Weights of a small transformer language model.
Training: 603M tokens, 8960 steps.
Each number is 128 + 24 x the weight over the matrix's rms, rounded and kept within 0 to 255. Layers, rows and columns count from 0. Numbers have three digits each.

# gate: layer 22 MLP gate, 1024x384, rms 0.0769, rows 410-427, columns 96-143
# up: layer 22 MLP up, 1024x384, rms 0.0825, rows 410-426, columns 96-143
# down: layer 22 MLP down (transposed), 1024x384, rms 0.0803, rows 410-426, columns 96-143
gate410:136137095109129102145137111101128124118132092131118156138113131092138113155133123132143170182110102141133115113098130140117111076142175152103132
up410:156122140132133089164123135125102103151110094096141131094103133120115135131183113123131131146125132103153118107129104103132117126179128136138134
down410:132103123144127104143091107115087140116150131098137144153104144113128126128110129108117138145139097112129100151121119126141134127121131165090181
gate411:125126099092124162101112114107122124134080100077133117113142088143114093101129093132137161154141153142122152121132116122133111086115090116150127
up411:133107104124136118167138121155156133076123137153146124143140120140144121111142111081157135121142133087109146115137129135142136085164113104150109
down411:137141147139114118107116110154060124118132126143136137151109126132135137103116099111125136138131135118125123147102142099121147153131177163090146
gate412:111151121144107143168108160096110148094125143161151090114152119145105183137129160080111125075169103124074146141114123136102139147111068145135086
up412:124146115085134181142124100105087099117140147115140124124142138162111141158113134133108108098142147146107143120124163153168135129113118114116147
down412:124059117114179096111156140142144127176133111121116084127135111122073129080123111175160117187142131100150112141142153146116181121136140137137148
gate413:113120128129173083136105151150122124103162116175121114151149140168086166131080123062155133119123114188080136129126087192149177153097141094135159
up413:141113152129131119161141090133078129132137119115132121119111146104179103131113124147183162130067135138125117121131147140128170145081118122161131
down413:103105112116120113104104136148150111134141117156151137157136125113086149112132131077129139123121139137159121148113118141103163150113141108097117
gate414:143081131123146103148144114117127114162181106132139161125125123122109147106129128102162134143146154145097114123114090151133129180094115112097147
up414:107179134136107112064148127170143139148157123123164134145162176140126108128118151133086117130130130112182153154109141129121166148108105115145099
down414:141152104161142123115166112084132131178138150123141144144150113138153089094164128090129123077104123117129167152101123108115126133112120125121140
gate415:121106121121102123134104126135141137109110144134092124117168095110105114153138136136113095071108125135149152154107118108113150186147116128090139
up415:135120145144126128086140108043128134133138150100117146113128085098108175108148131095145087131146125103155139102113130093133140127127098182114172
down415:099120132133110132130133147096098136116146118099137083087110129125153076115135116155125116102120127127118103128098106131119115151115183115127124
gate416:117138086145134123114107119091148144125113139115118153125140108144140136120105142090081107087131161121132112127094104123140152142131118123123123
up416:120120121121124133155096141097125152097137118142109135106121140116097140115128114087101125110124160120117148127157146103115133154105137149141163
down416:155085157132113103104150162156145147146118128136117149111126131155123097155131184134123172134174152133073111132134112171116100123162146125146097
gate417:105159124126161117136099162119155120144092105158123094091184149113137137149150130083119094108089118152108171106111104096118104134153160157098094
up417:090136129091138118111137191127106164112137115145113151058130126168099129147148127112139085108137128116125121103161149126115053110120151122151153
down417:128092111123119146125149073183133148121159115135143152116115096111100119132118144062112123141126124144122117128112135127119128155107112158215119
gate418:130120084127118147122149144139108092102091153147098165124106154137139138127161097146106115107099126117177089114114106118108107133105115135111114
up418:124156107062120119117160121145185147116084140091139151137110152128105126140122119149112140183150119118133134127133143143108143150079130124159137
down418:175151173136117137127120086098131120165132126075122121125136099093115148110106184106113126130146138121123157138119151078151109119175143145102112
gate419:112165162165122114119152107155101117156126137136125148138114145088125123137134128141136103108181130144150093157108129097155102086141139193090156
up419:124094120115120137119115084113130165175134140076125149133152116150130124118139126108134145113132130099150132134078140117102154121111127122197122
down419:110134129146152141151126105152131138136131126135120133130151171111148160142159144132119152126114107107106138100157172139159097113140124128116151
gate420:113128183106165125111135132067068156143089141118118121121167115128153111092122128129101119127146122148157151120125123131103142138096131107136131
up420:125115189127165158149121159154143149142139154109158086070156098144132119114106097081109094142184184128126149112149097183112140110090134133112123
down420:159113119143146148090128167127175134122116127119151133137145115110136115137077138129162109173169111130151109125159126173119130122115102078119144
gate421:163109146148203113119149114122109102093122095146139109172146153139148131117150104149148157160092119143163111098087143124165148133157130108143104
up421:110122141090152143101116079164108183124113174085102101114136135147148141114098142160126122146152156083110147129114126147081119105119128157161135
down421:133145163122121117107124097134132138128156143075094157126148163110143119164160150095139156061105142121100148140135121132114092098151089124136115
gate422:131130131129112133089122169128129135146111089150143156067130125170160148114115100150127137152111111117148113121105139119183101159157121133133168
up422:148145157159120181129119149123082135084151119122149125123133109114169113126157122144105151169127119128117107117151140158190133144107112125090118
down422:132161180100128097146129108122116102148099120127092105152151099136179111108118134110129119124154133121099122138179129145124113118147132116125107
gate423:163115090120132146116151129095083091129133145119110151145140112127140131151107117129111153087144108144116137086111122134093114107119162108110118
up423:130147113080094144117162099092128143162152142114109108113152111080140100128068079114116167149147164182096103125154142143146156106101128159109117
down423:125097120120149112131141100106134127128106155123136109139129143093113111126136147143173079150148134140138105139154128121141146095143109109139161
gate424:119116105092129144136122161118112121143133113174170109089088125133134101167141116126149170141131107132126105110139112081166110138183146142143160
up424:126121130105156120135126140110136169191137132152133173148126123133133094150144153096081173172140115114133171122130151126117151166134128148164104
down424:157086155161129122150123144152159154166140102144103139125102077113149135129176162130129174128110163114163123144098096159120144125172152112126159
gate425:151131121153140147155131099114142090076141104124118117085164139092135132092112129142084137102085140123138144133117111114116117183158131142131128
up425:126138169126154097145124160144139098165130096133137135090137173074128113104134147136155143103111133137118090096124103071180134118111169153139143
down425:198113147151137114112154099118131130106149102146087149099113085090156152107112124073112128088135164103153150129166125127146077114141161159145128
gate426:116152108174163135165129095111109119122124130147110121073146153153092110160156102125070112145166098168122120059142118101123137134105077118116134
up426:130147105145109120094115170111125145123146121095101157090170116088075123086154098120084159129099149147153147145120112120182181123140125124124155
down426:138145159134117136142148140116114151128128137127099114121095125131150138064115196169150181150102091147149126133156195112130133107124115111112129
gate427:116122154145093128110080113126104149107149138110127105130097113134127155140109123106121101105096122133136154113114138120121156122147155126124125